Part of a small language model's weights: normalized queries and keys.
Each number is 500 + 40 x the weight over its row's rms, rounded and kept within 0 to 999. Layers, rows and columns count from 0. Numbers have three digits each. The size before them is the row's rms in percent of the matrix's.

# down: layer 4 MLP down (transposed), 1536x384, rms 0.0312, rows 1406-1441, columns 0-191
# up: layer 4 MLP up, 1536x384, rms 0.0368, rows 1407-1442, columns 0-191
down1406 084:600551504493540555401497571452505458501519435524506536430472446535574534526542539485525504548561419510538567494571459501527527481518504493398455474479557551505483496446558536461536502445499480470556405447533523527451414445407534529507554551438443493557567529455571575478477480540521505500486522511486519547496483541526559515552524487498484476547522486538505517453476533475471500490521503419537534544576516473480518471540461449549476467495515444482510531454517584540476548493510625456485538526527488469502516534596565471481477515453476518496507474446505582492460496507493474505
up1407 114:517530467569513486591396444454502493525453485522436560533512529476465510490448491457519564564555558501502534516468471516486474480549520414522523520472479505497517481523491494535499518507544529512522480531470513529547510555491532511501492496481583429474492478570478528491463509525553474514480460427540525486499533451530599482485435615530510487531512484467448480520533520498456527405469462501424477548475528446519488492564551535475436519426454537538515527465517535525478499455459475562405495571510495480535486432500471487445468432505585474464497577491421507511507524488540505460
down1407 113:507476466548525541515457479491548466507465496498493437478480504506458428505488498503545530467462515485607417563426504511427530555503444513490498521481341516514538468555428511512468472517486519583495496543548628483473519535474477526528465528503529483474498498532478530511483506467497520483531501526484519485470454585538490530499522413498529439579521510460452530471495508532521429460557438493488469437465459518604467409584457512489436422518429465483462507453506529474505513460592466484452580531485592440512552481424456484486529464496558464501508523557555516461543429504554538437
up1408 102:529412506467517449493481453577500459529519505485443505501448502545498516429427500484484509506480492487472429438519507536562466561506478462455520514510476469522473487508467539432485555520466447453461546537475478508537490495459506572524575414532477478468473453471552509455549474484540586496532501569473488433434550457536518488472505474502501416539475501554503500576545449523525554493522477562468473526448517550413473465539477441447484472566553511504525520436480487517483471454542490547487515496562457553499526501522507419550522510516494523481443477515490549498487504427482481516
down1408 109:440463500435502496552447536472511449537546462439519434538523537520452534495521506476545414596513413444500565380469496508447469589443497453450601471471491440484468507513531483445452481539553483413459516528450463467531495469545494493545482513542514473481458508444491436455601532532527502516534476541478493457513478505507527531532437481491547460578498524500497555476567491461492475544526385506477500519511527506477545531516479426529558502477557503462478542463467511537518497526496526490496485477536429479480489531530531440521516479527495485457601516554566506452477548468540504498
up1409 100:510552485453502501521499444519485515468534505519477478574447449429550516504472492504512521528468519455512544488511522495425430509405408529474496525535457531519488523519492477562517501568457540473508530571482475651568530561434511509507535472449472511509472512517497519546470525473536531583482446519506445526488509472575496471554467511455558521493492479556467492593499543573509480503455456494533513548471535472497455447470464537485459443510509483515515444479489548394522465486488469534442491456502573524577617488460483501484447560467517587488446486533542511468510505477452550550
down1409 097:487508494425534488484543536435533526475497476481508506396525517595442617458477492494445469520549465516466555479479503445532489538543491478517413501518568452484540492463482526572419534445499515475482439460492459584496503467473412508528518501445474434526524472478527556472484527518493542439536419552549522449471511530414516513448567521505558470528478473505510532443507468486503549517521510470489522484481544504477519519488420532540503519480591451501571475535573507526490549425527568460571515505478482535417496451477481515479477468464560397506519542523517528524533496467531484543
up1410 095:495434517508520514404448503521444510476443471525478445524507516475443495417491541601489498405472521498474476513535479494488489508465551472536498533521514497473534411536475493441499537553538549545445451504459538459505504550423513514551516578487464483482515536502459521435552513581536547463561503504483434438542406481509459527425457488512535525406548445503502468441490485504454489487467465519517543488428410499480570522447550482466434532592514534514409472498487487499464496516522538480502512491528418517440524518515548530546459513518589573548490436410469458515480511470478541541
down1410 093:512520515526469503529544521569540480494463492524528586481506520565487502549458549478422522548554503423505529499450524425457459482487433520518543560505531499538602501482483495485484456515519527507599432509524604503523494525528439486460444556490525500543578479450412451504504534506506517502547511523559507464515486492482545588522474491549484472528514534467463540477503487462505512472468529493519549498469457500533525523476541481459544546519511489503570460535416499517477555451496603476548563472558573498505506543564516580543475547470458511529486492504475476467520498468527517473
up1411 121:549539444480530431527547538446582545498477518512481562499566465537492547496450532475527545588466486546411542537550479594576476495478447514463512468454481556525502506495492465458486568502488583506482472530538547522515423526528564477522504544522488566460498537541473537527434460526508509381548513471500486438536515495431544484505521501521466452499480515555440523501528570532493506492494546466436502524507548481493488481465505462544476456463512511493570533461475455455528473493498491532557433526491438415536494496520562469535520543467524513463553477503557524521510485508506365435
down1411 111:517546460560437569529536537560499408429474459479492482489467439452483464471510469488506513515437544514545517504510518474447451554479495461473481476450468500433513543498498449500537455516456475530536497554476459488482504498403527530472437462459462536460446545534513497496470458465477478517497475462510430461521563471548535528456553530477477497465459564479493512499469512541494541478522493501474475433444487456557528445469562519446486496473487530481561527526477491557528490514549462473421500524485524479420493444493545528537508505468506494457468431445497532540462518439467489496
up1412 093:528519508500543471496392476457462505499492477519487517536570480454438458531502484522488503518570535581504481505438513469472507514532440475490504486482481516447496419529493513459545497468488530552505491466474443587511515496503551517492459474503530517452434512552521569555528489514517537474553509526466581479499457496498498483427461479532538469563490414538529568513516466510459534503517498469506447481549501506548601503488598502503510493455569474477560534518469443550518517519536514532525559501472453465438521447493575475559457525574507453496440527464460561471570547516473404479
down1412 101:471446502541615475541526491511427537450473454479456517438472546460509562495546512471517516461568556595475487496472500489511528563478494509491537541431491460499423432540457537504477493501424468492438527503552474575510513543416560549479474499486507481444518534499507471512504447490531552457541480425495519504525457508506453591483457500394505545489467506501436596565493519522525558565496487552543536440513473455499500500453488526432484481517500500485489505548557494459519525452512544501541481433591440552500470511508445496511465501541569529546449515480429442484543416537515500507
up1413 101:535558467517551513431563536488575491515467545521472465504554480454477484530463564468460547538475445545544527522484520494469471547441496500417517529520475502543508456512473428493552509528488448474493460497471464427500430557507533437553463538551426505491458525484512495463433509551449537550509567453459496477453509497576473541515468524496499448496524533542427558463451491471507462471508485519439528553497529431480513576499389475546552524520535499496465525529405513527436493495547544560511474540481491501449511531527471515539498605437459530527418469412488555497451492506492497497
down1413 101:510537451392539410503518487451570490534531491521478514560506464507468471437459486462531470443432462583481458504476575547482441412467438503487540513567507494436469511523514475519465435460516544410424541526519461485523460523467493479546491489494456541542501480569515447551421502482499501474468506482474546499542530461518440476480503507595549477497538610529493486425514553491497509430515444518447489519427515397561493513548538522596488497479487480534514517477500435524541548528590577585478486535488482466494554533526507540443475435417495499430475494465470558470498486479455547490
up1414 099:490499468481500488433494515480527497488484551473506384491588548452501431489440504433542515518522457504511488431484522480513500498520533462497495536449452472543555548506503566498550503461552497508525499445522480557492536538486417536567480517463532525470523516530561546527508472525532540527553443547375503515497469440448451503457491561471556519511525499576501491498526525560522549588603537529514468487475493476523568560515440584424441502489484528482482537552532469549430548479560464514495509530508488466480469496488455451507468528445563572559534424542543473430431405525450486520
down1414 099:510443495501443461456481480427471552510508511551507489525506487526507515487504503424497475470449447481461495423524523508477466491396540474513518615501481505519499479536533519496462477558513524491537508532412463572524494481515514532501491576509484516543451457496505516474497458548514496487536520431481532464546499597514453461520511524534469596486503442553598560502452449429532510526494483460545541535503528479520524460467500442546481533559517456525493561535460499554391505554570429506501454464601469496514504477522557482517482531525528527587482484501545540408503560518510514531
up1415 099:502554452520548519505508480516478567502504481483482502527538437529468514502467529560545490538562480421492512493523549449564554530556538476528546481529516467523522529463478472537490553484471513464456425490506538483477448616486531455565496556519492547523497546541475539467462475547523517451438533531484528475475471504467474464493451442457584549503558484460453539509520529500521460501507529524522530546472518506485522512478458532509461549447451509507433536509517478514425559477496498476523448555510441465436521483474468497594539529482499521461529454512441482477433469514441460553
down1415 096:468545536455516464588486532474461506562514491532517494524543523542523556519525522497467496513498416460491485556463513538488504523559506466450500459543537480561554481363476479529417548546529474492534511438474515497500508519514520498474514467468552517523480492468584548500424519570444451467510438531527612455522628437484552515458558518455479477498470440473507458488430518508490517512495490533469467411498596483565489568457528487427498497469522445535491524518487517475542518555473540512487557523463483476502542447454496490528482496454495558445507489518449507491526567469500527477
up1416 103:506459542473559487372465521535474445486492508498462556482518540484532530476532512536533549506524501473481524536450503546494412554501479509421546496487462521491505521527478503474469531494531496525560456502490577434510503599528563533416541505505523489464504579526420506500487494528580464453515531529452480494573478505589531496550480460484446513449550487492421540493537549488475462489482518404476432542516498511451493484483486476545564509467452461496440520473540523524431478379425528469495430550535460473517505458500576515472526431528487452558439548509533493513492479486511532347
down1416 101:512528530461502512547531534562559479514501497548477512482516466494484492514535477470467567468403488566591460464485454536556553482438465420510509541486521501487483524496493535489533529560521484486528580484528441426558540500530509498483502510443517519527493440511520465435566409464422535513518537575479476516510467476520509531525543513490534487515522515556516524483455513506478416534420512521511530545496551525444558515468508441564539472600526430479493457577428453544559498469521577433490454498499511487578502536458462457537528541523453473509484559511519489509434506437439524550
up1417 110:512528504511503490467465395534507471511534513555498488547528511494513493494526523507537559509530528555561463485510520426554433501464480454474510523554490505506531479502501551463526436472502515467474525532468436553466494505553523510526474544518445417468454536524533504522450416453448584484483483481555475493597576546586536461546474495501548471503545460534579453541484479480502517483520479553533448501534534532425516521463509507519453432510537466473434470507463530410461424450545486580435516540553502469502471556568502523599497553509544498479523477484533470533497472411444506547
down1417 107:525519501487471503542474533509480492484510544484505426462489529520526481489491486547487539507509463560499473506486458471517530507510420515497502433499499514451461461522522580472468449477460489539435522451449483453478466472470549491523465531507535459520475522474531556504477384535505485487427519474511535445495448531517503511548606467477531510511519524483490435498479409558489551452472516582547476527526501504462610531526533474484550502505567489458410561434530548390463490476505517563465507420496444505528473527448478563554488500490570456460578496523544529520510499534575522584
up1418 102:542590511491566469488486546537480572531510543567468488537510554523494549465447520536592519504460566504470547497524468541553462525469465483492483519501416465480516483516487451548524485535594498544468466528509462525497483531529571451500534475542514537528429406542522462470559443581484469555476504564594498513482503446523576446488534491464530521477532459514469560430532521532497524477511501504413538481472514515452506455544467504471521406526541513555505516474542425431376490489508527528480525497484463518481466488524528435458435454421524429466459535469521468512458526456493529570
down1418 097:488457490442552460581522497498590547503476484478457430484577588467450494411526526456495467559476494486443523481523488575463534497548494524585519514550489510592484486521533510495460506425531442497427534425466478550511535495522495579535504521462502552500561442526525515455401476469540518442485534547510497488457503593484477545525432511498506487467517493483508536511490494596505517533480462440537477458535419508499407471500522535452599482526484546486429485475535497560477479486540555533468515568480528483484524548503521502427544501550487489482453491491539470469447480509528458537
up1419 104:491559500495570480424561523451483566492486483565479456543480492539455509535513502491463554490543466561460549525534464516531506550530469448551460561543485476529509493493507529541511477508516556517528444519535517476514538519615505503539525568496447468453465559553531456525517484518444592474501509583489466440426461511414516450485487444472486491454495511512501572476543507502541574513516480569478453479502550464492482444503460543482424509541538495566515495505459458536497604483433505503461482494565538442493439449399559422493473479474539542463527520429474546424511570589514420509
down1419 102:508465531480567546510544442478563512489476468468458432495518521503464507509532522469540483515446492506472537464500477541547552497596506535477447495473467470517456453477529547445509382425538555522485505444491487508375530571494518460579494406545471450487505535506571504512461437493517516399490457462516451466474418501506521441498467508527571484450553547495470460500479578517592494503489511489541435531552505493508463473461586538508474560509553427563471466512481487533541490448508494498502407535579537482452491544504454524558508499553518515437516490486491542464498443536475446538
up1420 106:514511483520517463553470466457483462518470525502480507563494468490499534481421509427513572540430547493515487473554530519488506565488508458514539511561491419552516452534477522501466578560462451468499437543516498507535407595528479545489494556529492564466575525498475520486413533562486509474546439511480470497572547503519482498464482498439533469473545519557488459453584436515576554493561582581496518554537501570486486472510468556421518550556463477513505476492477437448474428503502498506493498506521425512530489473464507421460502513453488508524502468563496487479433461525521544569
down1420 109:485522500531545576485494498524445517513489527497502543518495504529545498478479545455522522527478508462451535478473545539485453567475530478542512481494499534484485509516545524500506503531524553453474518520538557509514400499531480500619391493504486479472585598433508499530529546527515522453600504450463485585462489502492522531508473526463508489488529494543544483485448486429542526501540550482493503485546498444433560461552442526548508438483483529498494489457530413446483483449483458487532533525480468496497450550506478529540496443517471490502523567516444536517463450463467495571
up1421 118:541551583505468470520465393485493534431526622498512529498447528499444521538497485519503513631416525447488527443504466578501574515538524441488454486503457517538504415517499455544537513513558465426468387546505424506468471497479481463532563557547504548534534424464503524462504497522537457496540449492530478485540529523539474439475499452518513478476509480584470511456504588473534437527464546598501516484410486523485517493502547494518510565540519497506489443417532420415538488467461537513543509479500541469498581476503495501476515551451520547469468516465468479490509468492484449442
down1421 099:401453511488417581426498448508463478492595528497592457528509398445412515515567324618512472492400504483448502543508497526500499497498505486460514538482514457483553488401469532481522500512477555503480483483475523527507522462525482474467459485482517485695513497550466510487503485435520469469475473558463471472506461547516472543470486508498485489518540500464513526461507579475531437490490540511451469484479588492533475509437519492547448546511452499498468490527462449471455453446455687504508502479465531531455488492537519534580481473477518449475463485523440529433453480489511521486
up1422 100:515494469519477483616520418493456490491555520509476437536584546453454481513429513564569531493502506471452499473498439532510485490504535598523519496569570470554529486511466464513520493541516465468484449505494509529458523548455557464553512524481590485514468454574545484540476476508503484479528498487495537502525455552425494439463493504499471526443516563497485494509483498540550590472482439486500458536549518552477557490467516535465528489533527536526471466467544470452436531529426523478441450518517528468519559508435549451515517436462580535502544562523445464491490432548449527573
down1422 100:536522514484490513488462491472550520429504462539510509492427502534576504485454531502537483474510440488509516477533463508466448537444482537463543480555437472570525485480514474508566520443541506504525556484530481518473493506465479529432502486495607468540495510546482484545570380559482550564412496545468577516548509493478473583472491502553471532540637529410464509493515402462524548441488396533485411501515539520486421479449514487538559542489489599542449464506576454441416485490444563505515529475499466515497489554510507480488506490515476506507513442492508466530474500470449507431
up1423 104:522506421518527477460466482550523471455601492506472477535457482478518497477447499499468493452409547509457483455544500462491473549496514554545543562533506452502539487530470494513492480468537488542550478532474373506569557564468529412467502523514470515506492589527514493468509465511540491478559441570526489440490492491530517558448488431572501430472523506515429509467490465533571512518531454549482566538528479531435526470497449521458495515594513518471532516468428469452485507571509510543485436500543484530450456456554493473502470486479457516449473528495474471585508500519463533461
down1423 097:513467522446469476468512493512397522497517556432491481508382562517482424437469548517509482545496506497467469512558498423499558527524510516557484502467580468497556460451483545526463531498500468587475519474554485526454503516462494472563509486421519523501516468537512472522553565535542516479530444492591556492506510512531472510444465543513472505468540513437434438468535493549519466503448538494553560447519470480409517466510459518551577560558494557474542464542468519445493507552470513482487462356468482530483480526512494414532475492497518583458429502573539505517431475520546481520
up1424 097:515517440532474513541558464519551435517413530497429570512559438455509485511491496477545558507456552536515527455516447445454470528510512493492455447454522495444523521525482486501473446544471540509472498417521490518550439545511573552485546471493506536483510475548410505534467515470552508458455535547537489482535444512502511477546492494533488491506524500557466500537520498505559559516463489545482529498480429453500493464535549533462521531474513554407516500447555516461515508505444492555484427488471456425489537481455561447442510523454573468393483414524461547492488437515445437520
down1424 098:534457507522475483461502476510526496488519492463426489552484440515525462426498503526516504495439536490518517498521508530458546473438464542488519448490451553531516445473527487521436396482486500541461557431582445485471525535533461479484541481553488507487457438517475444440474517544519565493506585521529545474419476477542442527523495521499453456494426530408442495429552529492510489516457450488450480530532441445464497532510466469496490480543517402575493542564455481472477442563556517494520533437476466499527433577485545556526528423473506494450514534411449522388502521494500532486
up1425 100:490498416538484482543497476527524540482469471469455514475475510507538577555486503514512513544545499536448490473546507465480435526540561523512521503559531389493529440496493549475469524556445474555515540517436426534561599527495580479538498412432509429502486535559487528480464469464471499574548472448501469430498507596440485430509492518503511519416448528480491471492525505402500588543555536491463559508534530465522521585511508513488501548575499501462465492430497463489474502503532477456517454533481502480572496432500456495398492462531515448483447447541486564521467507485472494530
down1425 102:520497468494551535564518541565471494427470421516455543490465531514581518494449567509486521513525518526448511485467537531511460432551534490489523534567443494472544465323531520474517535532454493476511550538478424497453532541461571557402515452516446467553564579458488500500473520381518487553484465476533469524497544388481478511494485490496612532482553486431494484509519507487515489523534560489529502450494481442574527513474513517524518447546507500568478547505431457461523506451519500462558494486471552503510535452523545481464502492541556484539534491507457451522414464491522490502
up1426 100:503470487509490503519546478473496532486497424483510499469484524511503521514429520488477600506456478520483443461516416492432531480500511502503490458609502453520505512520523501484510547517510521515506491488469536532528503502590509568470544435483525566520471552525439493519478445526488546487505467456426469536541568461451506477530490473496520528487488533497505476505553474467550451509530507567520616535463545494474482456486433557481519499613465425390419502465511416553509498533555471520522438527486453497494440438538592451563498543533472474509541498443543519486527487513516550461
down1426 090:579559470461475473418468507496565489524557474542512581477523509554572500516464502499525530487508473502508511499545506522497463480516460481458429512497504475530491537485518521465561552539502472452465449557579437507484391464595533555517525504470489427576454539521517484461421497478487428481449506487523510493557515497544463479488527510530490509403479596465480515425432506510478434543480425539528512543510535449553526439406478621488516471517445456505549449527457492552500500483561598513555449470480521486514584528499555533506547574442489546468524547434512512526502513475535508539
up1427 103:516490429491558446517537527418466508530522522576505478535462490511547476539511521507540500448495473506516486469522596560463519499565518596495482494524509564492491541493488566518529525462475555503501422505444526396479452525441429524516497429519459570435475547558506501570442520488478541535528492519456533511519560442437510492527487510606473465486522568435525459446479501543541479452546544543492474517512540523561545496530472433454508474496419520489539484531516531539567546465457492552489459495576601530521483487441522481517478595555440560498469526520549555527479450525446499500
down1427 100:489487520529523500502449501485497429503427489507492516443493532445434478517538528543584575516486469532485552478484464465503447510469451514442532474463422472448490497485384531570458504469465489545512531514494510518468404493510485467463469497476525501460464551472466489498523432420570501464466520498572456501402461536514483537489497513524519507512558517432489528534544481436446500491480500487528497486400489512415550535440482505484547563451550445411427538532607516476450432436542599517541411514502406583562502486507544477522477454552460452504488469538472550495392444477471450503
up1428 091:517481495514468547485487504520598506481561459478509507477502531471463423496482509477556554619579451511470548481491490445649512516491523455507502461568489492561469496501488506526515472471589438544453503523462419523468472539496526438497524508528502440475507417530413539538515530540480516456528470496467501502560446533477465510502464493529571480430546474559471467476558510425496518471499501543492544551477538510419540473539526535493522531448449512439471549521491463539494549512534532530528469534536403479520513461489519472573491574528402501550537543511444535490528466577505462393
down1428 095:434415547452475485554421558508428551451593596434538435535439429440436426519544436515545545498418538577579538512511511494464493524521552445539519537481463546513499496426543530551490435482494399507514542560492540495457492489467497472482507512548443456510501484475470456500499526529487506518481514497480510562474515462478488599524487574542494500451452536574462514442462509490452441491501513462503481505529497455508470495516495433554464468527503534515525576491426470478479587505568579495464518493530460476445512477479544445476505503560466474517503537493453522522521560572542500461
up1429 098:555507511575543456413535560600471521519429549464486470496487490517434499522502576490500503558529472542498462447438511506485490538492524548494480456515513443441512541519464510458512553534455468512525470508488546481508474521455476517499555563435508536493492482479523527542449527515490550444486565468479491510507454539452474498570441499433475494477443534504507519469516452441567488478452541519440592566424491527513446528462512500511505535514488407486373517428447484511496486497560514454493499467472518466500528477420542456409438455487454510560549503520512541504495485479534455524
down1429 094:495535472544540518520530552451571505521556526568489517515606509479522494483503491501557476460518528480482555520501449488450417424501483508488462453508411554455471474467502428525498484446565564421571456508490533540454461469494495460573479465553484586516502467497511491540509462456406450505487436550517492542518524496473532426483503490549448502510564500531517525496514499519492491575468469513454521546573460473545474441467569594511486400517470540499526494462492482498554510460519555562578473530491519516472561568511484441536468570497516511537451469553482476488534552530434554525
up1430 108:524533486493506432492494532538577518499548521479514485531547522511484452515488498492450528488486430537426452560553484516607540498455451490547499483563534482524510569526458460454480575567477497553462457448525460514534485507461546494493595538457577475444543546513503554502408481475438483445510509588447545448534549542454504530491493579528514475519490514512483530538547478485522572461517518470437481548466517465477504482499505539428408468546528472480508441594464458458504506434514481466504526471515534496429493408443417433569439483478531542506495500478496509471454495473447494479
down1430 108:544519477572422497475431518502408506468505540546454444559458503491530528511469509536539567529423482508465435517491510543563546466539494399550513532529541510459508515502544506542423483472435470521432473491598473519453476486464447521480545480585410530521500465518432520448454510531456532471492555428527511486497506536536460476511477499503546438544469491397523568539498504508454420489509470437476472541480514529512552553551517507499407497535550481478465510541418482517460565452494468472417541503523560516582560494478525507532527466556576574492548572499480495548510476517472467521
up1431 106:533537480511500482455528521470586494515503544548507533501500500507489568459542533490571514517547535545510528414511503490529437534491518552504620439474424481512499499526482454483424521448484548534532505521500529536526465531562495475492554447502498425481517502500456519476478433525491440569519508410491438459489484501529535517516433528530492457516522471556472510482585540503493460569455575498474518514535546469485472474523545453530566485549529517436498422456492534484489535443454511496555450508507517553518535388503455487507485480404447578539481534444442524505474577513509506438
down1431 108:554439519436442503490472494510517462568546493595462439470456448499563487477531474524473509463504508515458501452531462550531506492490439503503599510599451486418498487505483559434558513475536524584484532502510539476490510481515511479485523544464463477459534528467600489600515496540522497539475519544474408500521439455478563488465523520577467435588540518551455528461510493488408465548406474531483437597468511488454496481516493505429502447417523448447501514479416518532447528498533537491480454496483546566498451477543440558503509465443414538504417530472511543470477511422480510501
up1432 100:512489538530540476500470557516464528540494516494444498548467517526462484500521554453514490519539537558491441471418483569549465549543524469519553513554435493529525487512431570445522552481472591527468507435467561472536464554475508480545512546465478567489498509563386435547494516551432543524492537532419486525470531477478544484506509465531440484504523468502529536420565463544532482455517512492473469488526455477564454521443501524467482466507492503491427521465532486573519449440434529502425499510520460485498529533479501454518491527428562508508463484515527462476453482546452474452
down1432 099:453586466507501570434528585601512425498448502612569485410605474520457514526529478507540535586455456499473551555467459479533500459492475460461547541504509572530460550417469513505622477581510510525531470442485559547484508582529455451483538554509505546500542467471494480497469494511479459538575469480450523552476549443519469481489529532498514485541438490513538479514533548471504425595492485524504434535560429513503459512498519543545553513540479531543507445445536478477478498517515521490503514506516570442494519537527484483543469451541443436535493477467427472551557495402457471525
up1433 097:501553491492579445486482519440453583467494535541455509559539490465492551515500531445508492475500493500618450513527481481460521532564455517589492517508533548554499446486497535564490557544544449500498400505434516458500584506505469503479487521536521558483599489509481484449484470587450537575512507531461488510530523551451525485457466599523458499535547540484509485543555422480496445483508529552455540465545591451553504501519539479534500462512526549522545503437523485513515495529500465506463456499547554484458473518463512437500508557571489486446515508538471488495446531499515509537
down1433 097:452485513535440565451460463470500505520463472497557461488477522448513513499548483512511465478461530513488441542487594468514484531544502527465524475561547439475496444491486486517403540464504502473467583460508429429534512545467439557526495558403561535457506506474416498423490569540557520495481535488496442476529513481526467544506514451499470521501476531466469511510507414576436526495482494552554419475457467470497437449502464471556553554512556513450473512512467503451452466492564450492487503494451546518567508523437464513560556516519439516511538488493546461496488465445502461531
up1434 103:513479473506510527580529432502511476497538500506482530557463500535486551519477514474553488504462485472488470509556473460536507474612449533525461463514460555528518443539482518508498550519464519542482565476537475516481522503485467484568494454505512486500499490557420523502449535528542404461510520466427504463481503492471476477470440485539527519526527484498446491511501469648523529508515537564514477473497503456483511477541508516525525527451535563486501463497493543447494584523492437611506488548504534512470470546474427481541491493457502467504491482431439517514502427460448514574
down1434 101:493483421499454517468522450524466473527524536531518541504500547494500500471529472606502501440427458438524428549526463466563510494490479554466408470502506505474567592505505496508547454539538484443503527481519470456505489432518507518527518512510435413531512445516530461470573560482474488519475445483488535480485470483446454437487526509512557518522451446493535563481489435572574524466471489525520500434572492517489512518476553508530511449580504494540515524477451539548401533518507467591564525500476512454429580535481517504540468491494537551544551533454484459495453518507469444508
up1435 090:495485441520521484519462466426532563465456523532454499508566493510432449465520455432522508508491521458480487470488568433552519516486513583569516536454551491478465486533482428458481557530536488502471589418597518499499453566534459479524565456509534477458569416501479531561463484523514544506534505505417473486588466528563515473448416581460502433464493447525459506473544480495490480451573483513545504553494523501519539457560548493507561480528549547500482524466552510489522534495479469562538447571498557523489410481500493488484413465496515489556436537467503467507447487516510495505
down1435 095:519601470517451579522520461492517530436484452538517576530379510460557525434469547464535534498514438491495593526560474444480462494534474496477534510482558489489495500494526513487553466544511518583506543467547542483448477497435514502494558504415513451534565525439453465506516461448487488553469489476515433454451494454516474511569548548560457518580501499521583542514485499511471485475500513538479584502562504421526446517465461482528478543523496411486431508560469499503506461439459506475463532489427558478496531519491514512538550489569494542454453443526431533551509494447477539507
up1436 093:541540440433467528453495506496508527434506527501461523506473455512512487454509475443592518487487467503527452423544465503444490540556472472516496506505453517521519569528467504445606563523577534501516453436514452464438473465514545511565476566533536468467538561521502514572505462511494540505527574453533497410509512526475549496501539467523416473537506510547535489500507537564499403519497478501502509510561515418464481461525456550521504489474397484517499489423544459466551415490582501486451401498475522465535560472407485522473483420524436542472552503490496536569458459474510486431
down1436 089:448486510501516423510476441457437505499453501463508476469548532482465556488430476470442541488571446472468489514548513447627477475553522440537500494500498414512453454433490527521505518457516468484504472499486494588489583467525586526528452468495496535521536554432474565496484415495480522474591482458533530516569498469487498544531534566438479480573464525557538563535507474509474578505523510533516495533493553540423526515501469493496477512488495494518489538497505440401496471406406456509493495543546455544507449462450471486509493559506566543491544472552492518527465551573448459573
up1437 101:534521493535493527518456518515482513486463521535483501484560525504483460495468504538499529487500545548483531405448443390516553507523502496476498510571529520503483602529473468483493513527520510474550526538491532437558527533537519462535522553492501444486491487544461453481483426542525476462543474460476442499449596546517417506481498478477494439481547544521448499390447596565503459489558496482474510491437477582480452510524469565575472423436537465478498454568518480502516507470560493525477397517509519466533454545497447461388519528491530463506509459499537453445515529482473540451
down1437 097:465538481453489554461595510440498591495508531515529513531430424520473526488603525471617497538495498458480494536567594575487458478496526529537469501430553494495420402431559490516469420509466502518467556443533423577458457477488536542525533502508544526468517492449495521520515577457484461512487480546565513431566482488500467519498532552532556551466474444544523466576592442473484561547429484529504499503537494401511522452517522461386536563569490575468537508494530503536469498526483475536533571431550496547505563444536569525505505492504539523471527518498507529561498495525573479512
up1438 104:518535484545460493421571461496538496484503499491493521520577453458520515529467543418520506485461516611585536437583450468503558492541547466526496411507535555552529577506479470448531532496451473535547496511461431491546531500551482568483517556428560537508501481534478522486503491525516463502507486548492499472544528509516561485526477533479460427482542478451466476473537449497564453463478496533459544492509532529514449479498523519541454490525489478497528436602473401521516537501466498519485504523521539490473486475513543416512490495490538595511441484426476571525446562568505497536
down1438 095:547513515440564523546510567479527512450498557524545553447505513519514581521500521378520470456489426508514492474603541489510473520493424485413504504433494478509465594497479487482511572443524550483524438490502543492484530468601524493481438505497513433500497607534515481534528465515504518534528449546560514485576467439428435476535525517542548448491485526581531437471474514502495422472491525501483521553448556419532455485426522530525499517489406443457394556532491484459478524510528501538505506368507525466507534546469509492456484467445453505501505544510391546472518479487499467529
up1439 112:565547477467503427519555520520569484534526495593521548535525516440493534523499518496534488494473497473407569535494492487505532554495507484483439467497492514481503525520514410516509445487488526510465450562490477503504459555445515467595381503540519497489498532530538459498548521482556433518524543523516464520557506502516468450452531455502476529481550489451507447529466481581562477564469549506473524522493533458467549555429513500506413459445486458536495589546446412548563489530487506509538542472504501462520523527499535508580425578479491513537461504541496606512524464495516377531
down1439 107:431486528520478482594482544536489521504444532415573463527478504483455391485506486451526435513538498485516525491431528461446505574544538563499531538511554512450535506542516458509494502498481501580538517502425519522510518501510458498548457502511483513450459441453483436414502525495563499483437521533443557420527543499518463508544546506546447605505501530454591477485494393440542604503528543537518514519502465463460498537514534553593514548506504508528470486578503447483477463531483470489541525474507483586476427538497522506600510535547484472574466565504454509428499527511540541465
up1440 090:532553471475518499498549578460455493410507567511485475479527487504490562574473519472467540610433432499478487476535519479501544463426451463435541457520440465428555559495455507494478504499482549507516438434496523458501446500522473522487548548434482515504468479508540496451523469527533500523469528489500419451519481568578523484526474498464500503466466503504465529442531516413469409555482424546507462533494569532501595462473516498560543445555465435391448482478512535487433516492404493518473515568485446476555547495545481520472533466500467518521480478540500561505457526519467579424
down1440 088:506523403436523498515528515554498509530423407566406520512551504499523512468493543457484552510524496522510461448513436522481498486517490507539470527461447476474514463372545553466448474463425487520532507553449576500481486550505507536491539468476476501592557504416423523523485452492509530539462569458451476587502496508479499581439548545559498459573534518472491503558510501480504483483497522497511562452496589483531533516444525438466510498526564481520488487474448471436523543465508558416473535453495522478516532467515419501462456465550488472481460508524434484533466506458480485456
up1441 100:516489499547502449522553522481563527453478506537480495481489563465481589509529518530510536517565539587460510457451479509514525499486509530520560489581515493528510512497511508459513464527466474450530495628555447493465521473502426491512537534517456486501513469515417511506480460537456452453515472471495476492503533476459529505558527498485531437458539424499533503460503515468571477401487533512511525422488521545555576543554594501530530530470555527546445439562499469466530483464480466549527574541500475504478539566499574518380433537525510488534455424447549465546393473528494506465
down1441 097:493417493490494494542513500506488544461472495432451461517513534431500487449545498516491474501470505598494476418529475460514478431535432500553513553491529486498491521456512493509486476489447514441431487502424509439536569408491507489569519476477443515517480508512519534537468520532470565501522474551503528471411473559492480554484453468502478385505529482462568482525527536539473496490465512458527522504460437494453405477539467519466429464437451492416477525508519536539505455479554522576489606449456554462515492534416483522497540535517498560448494525514501594547523426555495500552
up1442 107:538497515507530449462488478476559486548461534511415461546480561528510484514496537497499501479487550550500438474547530475499421591520564451538448531529493437470511535480435492522473495514459459458477501505452521409539590529528465487562531436518510486518563591548528499500533531461484528506521483453459470525475531584503487481466429543517406513477553577514471467498569457560534520456459571479482486498549505546461527550521496517474447472417470548561497481488492427519494535532475465502523558515522480447459514481439497491439464463500506596492504412483470509488465428530508543492